config = dict(
    n_layer=13,
    d_model=224,
    n_head=7,
    n_kv_head=7,
    head_dim=64,
    d_mlp=576,
    vocab_size=2048,
    activation='swiglu',
    norm='rmsnorm',
    norm_place='hybrid',
    norm_eps=1e-05,
    positions='rope',
    rope_base=1020.0,
    rope_fraction=0.25,
    qk_norm=True,
    attn_scale=0.143,
    bias='none',
    tie_embeddings=False,
    parallel_block=False,
    extras=['some layers without attention', 'normalized values'],
    init='uniform',
    init_std_qkv=0.0334,
    init_std_o=0.0,
    init_std_up=0.0334,
    init_std_down=0.0,
    optimizer='muon_variant',
    lr=0.0106,
    beta1=0.93,
    weight_decay=0.0,
    lr_head=0.00802,
    warmup_steps=200,
    schedule='wsd',
    decay_fraction=0.911,
    decay_shape='linear',
    final_lr_fraction=0.0,
    batch_tokens=32768,
    seq_len=512,
    doc_mask=True,
    z_loss=1e-05,
    train_tokens=169300000,
    steps=5167,
    dataset='wikipedia_en',
)
Each number is 500 + 40 x the weight over the matrix's rms, rounded and kept within 0 to 999. Layers, rows and columns count from 0. Numbers have three digits each.

# layer 3 attention output, 224x448, rms 0.0656, rows 192-223, columns 192-223
523476513591434463542527511511528507493522520533515423432423540514476503488472513601503454464446
505502466512553469538492492393463460473546512493512492423506504469486598584547535560476482541520
533514569473539429461506499452469556499603592404501515501482476516555494408461500516517463506477
499537532411503530455466550470502490554495441521557524510545491525543379495468506504475518439489
492506589491519501486480378486511463436528445489500555544483513525467497509489525520565509489485
470562472501454502531672472467480500496489435466566561537474565489527514492468490446478511443498
552436522465540468482575394499551545496515462492489489548481463488453535519485519556553437533497
487470556472560507497459558473474498547501507505486595512523505580533511435493500535452496478541
466512500501429471507559505462497482466527566487463482454513438546501542509450504446450473446479
423542495458506555491530568452481519495519470545488470515460541499494494482433506495453514497478
445498492565564427524555439486431525446505476492468540529538513486557504476429526571567515403524
458502511506486523546553596485497472556500512558559467530493601435513530548477434488506519546502
470537525523563546470530456505473515448526447483436630498501456474485534367487505462481485461474
584418537466511508539569458505541550451439478459456538503467494443476474474458585462519515481530
456454485420502606530471506427478428450541464539479562423476503472457503576606508463494433461464
487491525592519509441436518498551466477462525422445511529477560526468531548474506422474496554537
543478468532525482564510481579510476464544466424495460465530470548463412536528489471611502474501
515462473454464498447397497561545502516486560516512376512574428525468505544551508535532512455365
510512489464471491482583463534523490540552565509426528514452445492404431548532440510495507462496
479468460539459525513562464483511497469512469521503531476472583489461451390571477516538497534540
455517582470484472427491548469521575475457574540556525480457459485528458496452554504476553498537
464470486427543539467534471470467474489533575413389480533504470455308496467597570502546552444466
539551475514552536467516479457479522563526535431520422540554568500479414538502569480423619426451
515507556519475498548573515496488422532572571527493453442492519379456500584568475474520466529446
572468528496522456490512533482463484518498490571493492479517544455499529518456505449438472502505
429560527415463511455538518449455520491449491481450572514440583492460434431448422506440530530593
460507530551461509495501483507466506479450492466533487510439464513467508548589495510570498515539
494512527467416457479488523501509525472499423543553529503468544508493494517496463525456529553499
492468496503522544557469451498581517513436494539517529534567419482442539512465428457470584479465
541480574538446473474493451488545517481541519542489519555558551555508523506430562542454492425446
499524464551484462541528499471413500505599491565591466559426432489553477478575547566590607468426
513511529497567497575597543472419568442482464514460455489483567474475417446489549513552504512460